From a checkpoint of a small transformer trained on Wikipedia: vocabulary 1422, 207M tokens.
Each number is 128 + 24 x the weight over its row's rms, rounded and kept within 0 to 255. Layers, rows and columns count from 0. The size above them is the row's rms in percent of the matrix's.

# layer 5 MLP up, 768x192, rms 0.142, rows 490-506, columns 0-95
size [ 79 110 108 109 102 108  98  96 100 101  72 101  83 114 104  99  99]
[[117 100  80 117 119 112 115 121 189 134 123 131 141 145 132 163 121 133 192 102 142 120 178 141 127 138 152 133  95 132 107 177 138  94 137 113 110 108 163 177 135 129 129 116 110 144 125  97 114 112 126 146 184 121 169 142 161 120 108 146 108 137 137 138 105 128 119 115 128 112 127  87 141 107 119 108 154  71 111 173 116  98 165  90 116  97 142 104 132 131 102 143  94 196 107 145]
 [105  84 122 118 123 156 127 156 128 129 143 135 108 123  93 145 114 105 130 202 135 182 145 165 142  78 172 137 116 137 112  99 125  86 136  90 118 123  97 116 108 124 172 145  68 136 110 143 152 149  61 115  89 132  81 168 123 132 116 120 173 139 110 112 146 130 130 149 126 144 126 126  83 117 132 176 151 133 121 113 114 115 125 105 131 144 134 115 113 108 112  99 145 106 136 159]
 [151 170 113 107 102 130  95 126 122 149 134 114 168 157 136 134 122 150 102  89  97  91 179 130 112  81 157 119  68 123 134 119 120 126 115 114 137 112 130 156 153 102 131 131 122 137 124 107 115 125  85 105  97 143 169 132 141 110 143 112  98 108 178 154 104 124 119 116 151 124 119 137 130  66 114 140 125 133 132 102 159 161 168 109 132 113 113 142 139 150 156 107 131 113 124 143]
 [119 127 127 123 106 133 122 154 154  98 137 150 134 140  84 148  92 168  91 181 158 188 102 124 121 155 119 145 113 116  86 144 106 102 139 131 102 127 123 115  94 109 123 134 161 133 146 108 134 125 142 146 123 152 125 123 113 154  91 106 129 105 124 132 168  98 118 122 139 154 116 180 106 169 146 129 160 108 135 141 134 117 169 120 141 103 120 193 172 102 155 116 117 116  69 151]
 [112 115  78 140 146 126 125 140 108  93 115 142 167 106 144 156 105 132  78 136 145 111 127 164 152 118 117 165 114 142 146  95  79 111 116 108 130 148 131 157 168 123 153 102 116 155 125 141 138  79  93  81 164 127 135 113 122 130 122 135 144 132 131 141 106 142 148 126 137 138 140 133 138 122 129 133 143  92 117 137 128  72 196 178 144 139 133 138  92 121 131 131 129 109 142 158]
 [106 155 135 125 132 144 131 108 144 195 122  97 101 142 104  77 125  95 136 148 144 128  89 116 129 148 149 164  97  95 180 152 106 123 147 116 167 127  97 148 167 129  94 142 108 125 136 103 106 112 125 135 134 116 121 138  75 124 118 104 103 134 143 182 115 146 128 139  95 139 125 145 105 130 116 159 146 117 144 130 168 123 153 121 162 125 137 103 180 115 158 102  78 123  87 135]
 [127 166 174 121 123 105 138 135 130 115 126 141 101 115 125 124 110 126 144 140 105 128 132 158 113 149 141 165 119 111 140 117  74 154 136 103 114 126 138  75 138  81 130 131  97  78 136 141 127 117 163 147 123 120 115  97 132 138 115 163 127 117 157  81 107 123 128 135 112 130 127 146 151 183  98 125 155 152 126 150 141 103 132 135 161 167 127  94 134 123 121 135 150 149 128 159]
 [154 138 141 108 128 153 135 121 134 177 150 146 119 154 179 148  96  99 147 121 113 108 142 120 160 106 142 134 134 114 124 103 130 120 162 169  70 145 155 105 151 106 151  85 111 161 139 142 100 103 130 122 136 154 118 132 142 102 107 114 102 128 129 136  83 129 132 147 139 131 184 148 168 121 158 132 144 101 152 125 133 117 126 107  91 122 106 120 129 107 137 151 170 118 151 118]
 [111  92 148 171 140  99 119 141 102 111 136 116 161 135 122 102 102 124 122 105 117 116 146 133 140 143 148 117  89 180 161 130  93 148 146 145 131 143 114 129 111 155 155 119 122 123 148 181 149 145 103  78 130 170 117 135  74 114 131 127  99 107 135 108 110 123 157 133 117 127  99  84 131 115 116  88 110 109 158 128 176 112 123 125 113 102  95 125 148 104 143 117 125  52 107 146]
 [118 150 126 115  91 162 110 137 145 124 106 127 109 146 156 118 151  98 159 147  84  99 155 151 158 107 143 151 106 179 116 119  89 115 170 144 122 157 114 140 179  89 136 163 112 145 135 155  99 154 126 120 119 142 168 144 161 143 161  94 124 104 141 147  91 134 126 116 112 141 118  90 128  91 122 129 148 177 134 117 152 145 138 105 147 115 109 163  94 149 111 132 104 105 110 140]
 [127 126 134 133 146 164 148  94 132 121 133 122 153 166 114 135 158 108  87 157 159 142 139 149 128 131 172 157  90 167 141 101 117 147 127 112 116 153 138 153 139 128 135 111 115 110  85  97 115 116 154 115 142 134 157 125 121 179 116  82 137 139 122 105 117 112 100  63 116  94 119 104 170 111 144 123 133 138 130 143 122 142 163 132  80  90 175 159 146 144 157 127 148 132  96 142]
 [ 85 162 124 185 146 109 122 102 112  96 145 143 130 107 108 153 143 159 167 124 123 154 110 131 125 193 116 149  88 141 152 162  92  91 157 134 105 171 147 129 153 126  99 166 144 143 110 151 114 105 115 111 122 146 116 104 147 158 162 139 164 109 108 126 141 133 148 100 119 134 129 136 125 112  92 138 121 107 145 128 125 129 116 103 140 125 133 156 114 127 142 129 135 107 123 144]
 [116 159 115 119 134 106 117 180 147 161 113 118 117 176 152 145 129 158  99 131 125 134 123 158 156 192 118 191 139 120 132 116 148 101 171 163 137 120 115 156 104 130 120 108 143 109 180 131 138 136 148 154 168  81 139 143  87 136 150 151 138 148 136 140 134 143  91  92 108 113 135 134 135 123 117 118 144 128 146 121 110 132 112 102 109 129 167  64 129 149 124 145 169 104 130 137]
 [135  94 110 137 120 118 117 118 134 126 144 148 127 174 187 160 129  81  79 147 140 102 116 101 117 120 122 170  83  93 109 125 100 123 140 156  97 112 125 115 157 104 138  83 113 145 124 125  93 124 126 111  98 115  96 100  85 104  99 170 122 116 133 120  85 136 135 171 130  99 134  63 161 148 136  98 139 112 138 139 151 157 150  88 125 141 140 117 109 108 125 185 161 109 118 180]
 [152 179 168  69  88 121  73 124 134 108  93 118 112 154 140 141 123 108 121 113 127 134 159 182 139 119 131 127  71 109 154 123 155 116 129 148 133  92 116 142 124 107 161 127 124  78 110 139 149 149 134  98 136 143 128 138 141 158 147 136 106 133 172 119  87 150  96  99 159 105 126 129 138 121  79 152 124 125 135 161 130 128 126 151 114 106 134 127 115 127 115 190 110  98 132 141]
 [142 117 124 147 111 136 142 115 125 148  99 145  91 178 106 129 124 114 146 133 165 159 100  90  83 108 153 150  80 121  83 139 137 114 137  84 113 133 123  85 133 123 116 167 155  81 141 150 118 155 137  93 133  94 123 156 133 162 140 151 113 109 164 120 157 121 134 155 130  99 138 175 103 110 107 138 117 145 118 117  88 145 141 125 124 132 113 116  89  96 134  46 127 138  63 127]
 [121 130 122 137 171 121 136 148 101 107 119 120 128 148 107 175 185 129 155  86 124 108 131 164 128 116 142 132 126 135 122 136 129 153 165 173 180 137 102  90 119  90 157  88 114  90 128 117 143 113  91 116  91 169  59 151 127  98 173 146 105 104 148 138 166 145 111 141 140 125 155 115 108 141 139 110 142  99 157 140 116 124 140 110 111  96 143 140 131 106 165 131 109 172 143 112]]
# layer 5 MLP down (transposed), 768x192, rms 0.0885, rows 490-505, columns 0-95
size [ 60 115  91 142  93 100 111 103 102  89  54  78  66 127 116 106]
[[137 151 106 137 152 121 143 144 174 112 111 105 154 139 125 107 109 155 178 118 160 136 166 147  88 109 119 125 125 136 128 168 113  96 111 137 122 151 161 182 130 176 131 142 115 156 141 142  99 106 124 113 155 120 128 149 146 142 133 148  95 128 128 147  99 143  78 137 110 106 129  94 175 142 123 116  96 120  91 139 114 125 143  83 153  66 134 108 152 135 149 164 108 183  90 116]
 [128 153 135 129 110 124 136  81 104 123 120  95 154 120 131  90 127 140 164  80 135 114 147 118 198 118 116 124  84 146  84  93 107 114 122  58 155 119 150 147 124  98  82 155  84 118 116 150 114 102 150 148 152 128 139 185 105  98 108 167 127 102  94 124  74 120 145 139 116 125 123  84  88 134 107 158 112 120 120 111 155 114 113 117 175 101 139  98 121 139  91 118 110 113  93 101]
 [139 186 154 151 145  98 137 116 121 108 110 131 104 147 126  93 157 105 170 121 170  96 136 117 116 115 115 118 105 128 137 133 156 120 125  91 158 150 123 122 144 130 146 124  99 116  84 129 138 182 162  89  90  88 134 125 129 126 158 126 166 128 146 114  85 151 161  93 115 158 175  90  85 127  78 119 135 143 159  93 133  96 143 114 170 132  90 110 149 122 136 140 148  91 136 140]
 [103 115 166 156 118 119 120 105 118 180 126 144 100 157 130 117 133 168 138 127  80 103 147 138  95 152 111  83 131 139  94 109 136 108  91 118 137 134 129 112 123 114  83 195 120  98 149 139 125 162 144 125 111 120 112 169 132 170 118 150 105 126  93 101 108 148 131 119 135 158 144 151 114 159 118 127 183 150  83 119 136 154 159 159 147 121 117 164 144 166 161 138  99 111  85 139]
 [138 128 154 138 118 115 128 144 165 150 132 124  92 144 139 138 155 139 164 135 107 116 139 102 112 137 149 112 110 136 101 147 155 129 155 149 113 135 108  91  69 115 106 169 174 115 115 107 132 145 163 143 104 136 146 153 138 126 113 137  95 145 108 131 167  97 111 128  86 140  95 124 119 107 126 116 138 136 110  90  89 179  79  81 131 100 138 173 132 149 146 133  89 162 118  67]
 [159  76 133 112 114 114 133 127 109 108 139 126 170 140 145 161 129 136 138 134 176 122 136 123 149 112 116 122 122 128 133 125 133 187 118 145 112 144 119 154 101 133 138 110 142 182 106 160 145 122 125 120 145 136 148 106 139 103 158 105 141 103 119  75 131 118 126 118 131 135 154 107 130 124 143 126 101 135  65  97 124 124 139 121 111 138  75 134  91 172  72 161 163 121 125 108]
 [112 194 151 159 105 104 134 121 128 129 117 130  84 128 167 155 104 128  98 127 121 175 175 182 145 147 149 103 123 132 131 128  63 117 108 145 160 140 139 125  92 124 145 126 117 123 121 147 120 135 100 113 108 126 138 138 153 134 136 163  97 118 132 113 113 150 120  89 143 120 134 160 120 166 133 129 155  98  99 101 122 156 105 123 184 165 124 129 122 163 105 159 169 116  74 100]
 [125 127 134 150 104 133 133 135 103 113 133 124  91 126 120 136  98 149 159 128 138 116 182 125 130 119 127 102  84 138  88 134 166 104 148 151 101 166  62  74 127  93 120 122 113 124 172 100 129 186  98 144 106 139 135 101 165  84 126 111 148 134 161 120 118 112 141 147 133 118 162 130 120 147 169 115  95 133 189 129 130 108 148 127 122 117 155 104 153 123 126 138 163  98 118 151]
 [178 137 108 160  90 127 115 142 135 155 167  88  96 174 109 168 120  92 116 143 134 113 122  91 119 139 115 142 139 105 114  93 133 119 138 132 127 151 126 164 130 120 111 144 146 128 140  99  89 126 128  75 149  85  96 130 149 106 113 145 106 132 121 158 113 127 107  95 153  85 157 118 107 124 147 156 118 137 130 114 141 159  94  94 186 151 163  66 106 141 135 145 112 152 131 152]
 [127 178 124 107 137 125 149 107 149 141 141 126 149 112 121  84  99  84 169 142  93 120 129 150 134 125 125 148 137 149  93 134 128 137 136 109 106 154 107 113 161  74 161 117 112 160 133 125  83 145 135 139 118 115 107 133 163 145 117  89 149  90 111 129 118 116 137 119 115 175 160 116 104 157 108 108 103 165 115 134 146 104 126 109 108 123 115 172 109  86 123 172 135 107 123 141]
 [128 125 134 102 120 134 127 104  93 147  97  98 151 150 113  95 152  94  95 127 158 138 122 114 128 124 123 164 102 134 162 101 102 162 120 124 102 148 116 127 129 131 146 137 130  85  92 111 112 130 141 119 134 114 146 120  85 165 103 105 136 115  92  83  99  87 117  71 115 105 128 112 130 119 123 121 134 133 100 149 115 133 170 118 113  76 143 142 141 137 139 138 136 146  66 140]
 [197 141 155  88 139 117  96 130 190 117 164 133  78 134 131 151 139 140 101 148 137 116 159  96 135 167 120 117 124 113 164  85 143 146 129 101 129 123 110 120 130 168 134 122 106  96 101 127 133  77 125 111 112 142 108 137 115 106 118 135 161  74 112 121 143 166 166 102 118 136  97 125 145 138 154 129 139 119  63 124 115 155 160 156  86 123 128 109 141 141 127 124 116 125 140 143]
 [110 165 109 117 118  99 144 146 135 156 102 131 107 156 150 155 142 163 101 131 155 129 150 126 146 171 108 189 144 116 138  99 124 132 175 160 135 126  98 144 136 101 144 119 145  90 178 157 145 116 155 133 154 106 119 163  94 147 130 128 137 125 130 105  98 142 117  92 126 121 117 128 137 110  99  89 163 144 132 112 116 107 124  89 105  98 125  73 113 143 119 155 174 140  89 131]
 [134 117 118 141 103  89  99  92 172 114 109 172 162 118 200  81 142 135 108 142 128 132 125  94 198 154  97 118  86 108  96 130  92 107 153 162 134 125 131 130 130 131 126 126 142 129 134 114  95 110 103 127  54  97 146  84 109 108 113 158 101 126 145 131  95 157 173 125 143 125 115 159 106 160 140 142 104 138 105 130 101 139 153 127 153 175 110 147 122  83 154 161 161 144 136 131]
 [137 121 116 136 135 148 101 110 135 103 102 130 117 146 124 158 155 145 172 147 130  97 157 144 107 104 144 145  62 141 120 119 152 135 169 131 139 116 111  85  91  91 153 131 116 114 121 160 145  93 145 140  78 113 112 113 124 114 126 113 128 158 124 117 122  97 139 106 113 136 140 156 123 114 124 140  84 172  73 115 134 119 156 111 136  90 112 150 109 131 123 117 124 109 140 165]
 [132 137 109 154 137 168 139 118 126 121 140 151 135 171 137 112 116 135 117 186 112 154 111 125 111 160 119 136 151 126 126  72 134 138 135 108 162 145 181 140 130 129 109 135 125 101 153 113 113 127 108 132 116 105 174 141 117 106 124  75 102 134 149 125  71 132  79 125 112 118 132 135  78  96 137 171 173 150 144 115 125 118 126 140 120 114 139 112 127 144 121 158 101 126 126 119]]